From a checkpoint of a small transformer trained on Wikipedia.
Size: 9 layers, width 512, MLP 1024 SwiGLU, vocabulary 9151, 30.7M parameters.
Training: a variant of SOAP for these matrices, 1020M tokens, 4294 steps.
Each number is 128 + 32 x the weight over its row's rms, rounded and kept within 0 to 255. Layers, rows and columns count from 0. Numbers have three digits each. The size before them is the row's rms in percent of the matrix's.

# gate: layer 4 MLP gate, 1024x512, rms 0.0799, rows 775-805, columns 64-127
# up: layer 4 MLP up, 1024x512, rms 0.0821, rows 775-805, columns 64-127
# down: layer 4 MLP down (transposed), 1024x512, rms 0.0751, rows 775-805, columns 64-127
gate775 103:111115179159120123105122078191144124138119143172123132111085107152184077150161127099103188141084088123104132160183108156154142112142130112179117136155140098116092121112124153122139128115130169
up775 097:063107147164129169132175163135064149122101095098119135088130128156173087166100109125150205180143119090127102184092110157143157142160094155150133063103151116109140133114215149130122142100167142
down775 099:105154128144164149114121095136088142128129210138124105143077115123151152077098144148092140151120122114151091101157095113150173119140170075113068089129171129094139135076088143175144135207144138
gate776 099:113146107183152142132104122155153133146164059120123086181187122129123113156154086125144146122142099067161112133126136188164128128139108083158127192094121085165140117094125178141110167118120133
up776 104:184166120200192128142124132137131123120147082141146132170157147078067163094128127166105095148170125173181152104113120134161162092168127179087132102069143153198153140064087148177077137133156111
down776 101:125126119207146099131080185156063114169102151110137140164093136079134124118124128137185075124173098173073139105148076129126066141106132157137136106051121152137120145109126112185139178143115088
gate777 095:110176109118119138130166102133108175107156135133105090130159079123137147070191058178166161180142149183111124130120151114131114147132119106167097130098121137105113129119143155180070137113157158
up777 098:135088148114106110104147147119144148109131114167139066134177107155147131113113078163082161154126109135138137137128084177133151161083133166154088160106136093119123081111145131043112134099075155
down777 103:116136137104105104183110177082185139160097162108150158080107099115137178160144107087129131125133171147134127132138136121174132129097181150200161107132133138125132111163125132108159116081126145
gate778 097:117120178119126119123152168184156155100101131144123116070150189107120083132139120122098128134128126191143093115159092099107143130119208189103126097169114147136123099110162124131142135154158125
up778 100:186227116084127131088155146126144117065125178128124162134134097128071081127155100139172139180127138167164104082159130199057084153106093162137119178154196142088094118135128121121112118123179135
down778 100:148164160094139108162156111138098180117093153087160129097143144110118165123107120187052125185116105104164099094069154167154141163077115084087153114095158086184137095112119083084134195107103222
gate779 102:167135158131134133102077195145122125126139151141129199160112169172131075059146120134138150090120207103161119098120111096109127126160155197116089182142129066147111148151160103093158135092178121
up779 101:083203102092163097058193125133095161159131192139136060086150195138150164090123123129085105164175091152097120149142209101159114150172170108163129097087115082138137151102171109168108124140137144
down779 101:126101121140064133118135132124033070136109101084158140093060162181142135170091088151135138117148109141137144130059189119113113128135128113126178164160081086158148156142171108050064090098123126
gate780 104:115188106096131111120196133126129154147155147171114149134088127120177187094157103177115095180123169162110159111103089073111148095112136143155085147127161139188111167089112149153096143099146152
up780 111:086072154138129111123082118147118087149134224155146135146117120091070154118109185140135125120117087156174094161157115138196134128092176092079135147124174132161135088106184109082143134123111106
down780 092:097168106091131141109128064149168128152156129119196124152144162103157105128184128096084149150021110140131131131136158121097133149068172136084120124097090132163109115130153077140075131056144187
gate781 102:123067132112084083136123144158151110132166081118120141053137120109182080140136088137075112095129129163113147149158093122116117106136058150121115171107196087146128092076144146097074128164185126
up781 100:132140159102108149118105141111158167122122084142097123226170090159152139111089136164106136152091100198137165110118123126138067160169144147141120102156127156137098121143123119091102106105126153
down781 105:138140172094111132072143058121124152189131107201088122101138126097091104133127128109141147133149190172154118121084127119125099105096081160120078110191132134119129084100114140131088088148132157
gate782 103:126134156140129162174078177171206111149140175138075172140124119112157119167160074112107100091129099164154092150146184140153107154129176124139137115126096105152075099125132182153098126130183112
up782 101:097126079157151138150116103126092180147111170106201109179157071100141115099108125123152179149146087119101144143180085042152168078111075100075149093168093122153096103169123103114105143098146162
down782 096:133161142173082132124086109099103231132115172133091135103161115118127148049131139199142198123115122120103123103176054147139152138129019108108197125130158137118148195151067096120182105137090087
gate783 101:140121164117154095149151130147091119103140105071141143116129117103112133099054120145085090149207079107133137181140135112181120089177112166186119119153136194070141183123117140127104149130148131
up783 095:073137205070099127105135083146067115141176129117142144154129153110135112133097101161133129139152118200128090111098099140136152169119134178105119041116117129123076133102121187149104166110105108
down783 102:110135067160178160133127155172141075093153139149164118095133140111125071128125103190086148132134119128129103067046251092117159101157122107166094155123139133144161159183109107057126137108118068
gate784 099:102100148176144118092099120154095171146138082106123162137148158074126149113141055123118132140164073093127125100171171125138134116137109102136138130210162148144105137113137121102120166140128093
up784 103:129219131188194161144100190116137077165124113111119128121198122142150152121101080106125107139113134053120157155114157172191110158137127196087110101133149100139145156084117160088115098138119124
down784 104:133154156153170138153081132159190189135164119150081132101142133095175134125102121156118045172141197158171128108122150159148107168109145138050126151097135159129105104142121064121114122158162172
gate785 102:131068125088166163131063144097153112184159122097111105147165152097095111103128144118128119100177126119085109185116119131166146133144160148111146114171102144132083092154143132150127115161183109
up785 099:140095086158137130176093068151113123090092122119144063102198102144154105158193149149131125152141072145108115107142154137093157148070198110101161131122103164125165140129123157141172070093159118
down785 103:171129139146088079120150098187204140168141188127158089102153096137116108130170137194196079115202132200115089138209097159107115124156105137163135105122137204137111146075117133079100137158083094
gate786 096:126155145091134075145086177165156146109147102105167182081110125108055101060129095071149141142123119132103182101074117162094099158107143123151137112127142130114068135141126125117110129123107096
up786 103:135139115174071138111099109179175086104106130162088111028163121109151162129121077172145119138038210132158082193126141111094139141092141168126121078194116076160114151170087095143183126121114068
down786 102:104192172201148119144146116128142129103149165099149166080138169101150178150127097109123057088091130114179161145118135104122158095099104174133157109143074085183135101126105151136124133104185142
gate787 099:107107155157163141038075127097184110149115110067084166104157152147156117110142097154083106124147126163101120169102154115130099130107114145090074153167104130132112171136115146135163137176147129
up787 100:135136178167184215122136165098140128112177147151162109125118192175102152202121105155075156168105102149128104165107169086098087141119114172118136102120101082165124122140109129100131109109162156
down787 107:104170169145152147146169131091114143126151178218122184131102163126154175128122158108124164152131077144114128185082090118138121138219096069073109174164082105150119124126035159074117119088123098
gate788 103:158110088149224099082105113126094091115125136175114149200156114196114074085205098142177107152048129086136107115100165151216114143171140117107106072125121166130147222118128122103126115118130098
up788 101:123177129119136135080156085122120146139119111146108146134112075166110120121137112112152135116091113161080120156131136107198137158096066147075131112065150131122124222122098093148145132096113146
down788 097:128159165144106118137124108092161148151108157081121113107135164085082135166117100089185131117151107126094178150163095156154120126140133053180159161143150091094165140083127117112179144130142151
gate789 095:171122110149103093146177097109135134141070150118117145074106106109132099160126104165146133127117114166169116067084200146129166120178135122150162185109137097156104130112118161150112092142059161
up789 105:128110084132096143077134163110111138167161104119085111105148106152131086162076107073152125096061060137117108182125118150127136160121162119163052116215126119133115167166135152149110122128061134
down789 107:115106082142100147095112149150169109140084146112086111139140120098159080146127150086144177061127126109102130113201114118167162095147139139131091177138232144148148172195137115109102143114137087
gate790 103:122060152123165164097115141109095167072130112107087127120117201088113155071135157138118149151139164133149147092085137107189150139113113144102151168088169128118157081135148126133110163144174107
up790 097:175117117105088082154124141110153145125100195122098094130124095111150178177141141138120098180136182157135105122181111125127146130135153133190160098104137118107146134084125136107047153151122133
down790 107:152148103220166155207152120141231079096148109149117136169117147081136182124103138167126109184143103139133156146126076151202150127109138115154147098172138170117124134086155142159136120139091128
gate791 110:121125127102107145118153124127117136141115107099137105159154104135069147084110100085121131092180107120156112142161089148128170177013076156126100171090167099123121191174125172110103178108150118
up791 108:099147210102151160127189144108168107144187146067142165117134149122110129118120067130115149118082160176167104126148120126150196179154156103102124126090190124131186153171115135185132113093145149
down791 093:139113105054151141155171106158118094101130129150161144104181126150151142195158133092109136113165094115169091102103147089145162157134114125091084135036144112192135128124159172135137198160096224
gate792 097:165094110068120103123173160111108116122165138150162131120178111167152115130133135100121138113125213110121164119150076214139107175149176107118109131175106110174076062114138168043146097114096107
up792 104:178180141150136107133097145168118129113123195113145125135172130103127122107136176163079085154137171131112146175119113102108128102135086100128152153102135185150115101169123077120155166145132154
down792 103:139184143139133129065145168161137153071110114119114115163068142109121085173090137116164100106087148130158101149041080152164124130113090116184108100112157075111127071167115142116150118132104097
gate793 096:112108134146137180133132144093146147112165065123134077154091114115180079176109186116110156094132118097133157100153130118155197160093137118145084071155142109114077093152113103094089206145135143
up793 092:081104176109132099150158135145114131079100139129129093178113130088109134144198127119166147142107121134138135143161124165086105112166097125134128103193131085119169085153120162090134142137120146
down793 096:146096164118140129096121098089104083074149121095083111132181185118054151159097148123139129108096144213120099114074146142017107116158095135093069155138045140116199149100081127127098089105126085
gate794 097:138180138149094175147145163094101107147133145089150170165094149111140054037134138096109135056189140115121105169125085124131138120168130056117185131119107182130169121163183172102173131139120146
up794 091:132146147133113179134116135136071094075169074120158167140095150155137058074178158103100156121108176093139080095115048183156098108090115159114140163157126162133102039106128152087153089124158167
down794 096:101116186111148118188174146132172142123159145119170133132115109125170111135124122169139166167136131124154069126135173172168123161068096163147147090084112170119168093133058173117087166095076115
gate795 101:141160161162189119150118145167132092049123157072082108110132145130056106172122103124071180099117152120167121098170134140063099146159122107158110100216172118109107117111094176145125144124142113
up795 107:124089123154125127115125152146121139120100145102122145089103157093120103123141131124172130111105242133148111075159142142063117118081098120137105085127084074102132115166168114137115157090103121
down795 097:118105104165108126134155169164136067148164154077113144137128133147117145132202161134121125115103104131073153145131141157138135165081181117150136080112104146112131112139172131114116131070147169
gate796 094:189142147169057197156154110165131165122123113101178115132175155115036109149125167097086157091162142136152149162166124171137100127109089113119156122078129156197119124109088171087125120174150146
up796 096:113100090150125109127045140095196140152122070123125129155111104127146146108099161136159146105113165142085096088063084100102070127153088109115098168121169107158109169148184125150154131145193092
down796 098:084122110110100110102103121147098125162121123107128182173190114111117142099083183110182079179164128153123105122115122146146066101196170118101101215212107158111154158116099104196170107121126133
gate797 092:117121165071124064125082075113145109127162113129108146129105113096135062070088096122161129080168140137119108174169107139145103094134117123095170166101155126169071136113175124205145135149102120
up797 095:170084085139166122110127109118117102138176115152219152167161135077124123157079146137139107080160130154121125145102123148070172141078140129168137160093103136097111063086122135058110138150089148
down797 101:116144156173098146162140097148146127182175092147112150131140103120118101088157158122165137042131144158130148087143113048104145139119176101165099129115161148111092111119138089130127100115129035
gate798 107:110137128093145141166093128091123216099126102092153177155164110102207169162166142120113128150136143078149107122121139064071173192110093080124114138149103069134044145138067141045127102107117152
up798 104:120158112151179127151141115117097179127116125124153055086119163137148097120107035135147128115111138104123130127131159117079119195125151113106080133144140114127091152149060151094073172104127123
down798 104:124080109155115111132136115098138136081117138148181103150125150138184114151100104087111115156093116101171108184145169102080157179091222060102055139123133111127070096052140102122080117166138100
gate799 101:148096156130053112163135142152152165111131097122139130113087110131116145127119171133124161100125142134075131126113135089130128096135164068119090150103098148141113102159060118111067077155171092
up799 098:133098138111171139158196127124123137183149167114182121075168143088154156132100129142136146114118130113122142195168081133115119157115146092158130127144133134155161159068136085145090107183133129
down799 097:090142092059164124115159176133089183105150126096159134140069198189071143170148067119103120155152092158152211132160153064122163188142113090114174117084084112120168161072090159141112131054091108
gate800 095:110089077126102172193109113099135130120123103114109135141062146173117093135127068168118132136128193110142115134114096073107146153147125122120125111098108129078106119153144113080122064150124151
up800 102:057088102165099093108110167103146093151138051056144146150195114185087164101112139106152116157074130065169123114114064121119190104091163135158037112127071141103127092181145173140172105157135118
down800 104:090089138084127078197165153090136154160140040133095128141156126101128133135123129065139120104109122140102132121161119071090107118072089156110065186125091125131161146176104186121122136088119106
gate801 099:115159177130150083092093104116186189119152155195165135142104092161123101105139195180058126113123107133127148113096124135146149154162162109105095159124152122149066136141115171135099164124089108
up801 097:187087132113084115127094191150133206121122093104083053082138132037111164120127090134101157136140150146141191129145077035057070119096143118120142078124104133115154138178147155193122133158098129
down801 104:082110114119089176167147165158096151096141106092126085070149151111142120134111146089097116098114207159121127195077119132125126105136102160139133145157102090108117114162176144128144152049118133
gate802 094:143057134166129097166111130122182140152106136122175107104101100088117110149119082138144110071127161137125178154101118106139093118122128112158143166168169167140141199158085136089094117178108103
up802 101:125144120116140112191083190071099087162115098158096108106114104152132111118121138103110136138104165109101120097100121123151139135130145140154143152098113106131102152163068138108162135059177080
down802 102:211156158181140085139156168093200115144100098181171079139120098139172050159104062142150117070110088145159113126140100101144139100171090101168137156137119155104107198154091135117102159132082142
gate803 097:104135182152060122204096085127159161083156125165144182090126120076135125125140158116138147166133082162079140107136110147138154157143052141119118158150199144077131145088159147093109165131083142
up803 103:172109140084175109123137137066137106159106147123078097156062140182127089151145131151163111065122102144065067087095191105144080142157127102133193167112109131124155132171128157195125117134097173
down803 106:130093129154156185116146139124111175137152199120138124145096149163168140136086159134125108155120104162115112164112126104146108147160114130079165131142125143123121204134152068122141066162049171
gate804 101:148119106116183151127084136097151132110144129113163117143108142139123109065175149134123197079142090147123155128110136127124092130088146144117141118148122134158103162172147156092149121100165139
up804 097:134109125127160216164105127100125100153136069164158128171115134115100120118188104142088169109201134178103018138143099144160091125109175130143101088105100121140112164108138130141067131133110141
down804 100:126149104111178188163146075087132116155069130080192162150142155105175130111107120127138158106125123171114108114165098213187060142125144086117100095134084084099123102105027255136141147154123107
gate805 098:165145146136166096111114147160090126167116129133101115157133120070120194092125157129157095094086113133165124049116123097098107106143096112150134093201086084176134163129090144178167142133098148
up805 098:182107151123081185122120165202114121114070119114159174107109083149098097132156201124107117109106114132109150157118129150086147140199189174089159165123101157099150108100170103118079112121123138
down805 103:146146124086143134113107178094062108130112134130164149095151126163145092101154145143151087121155162161100174178159110126151157134093116158152176112128157131084119073072135129134144079102196086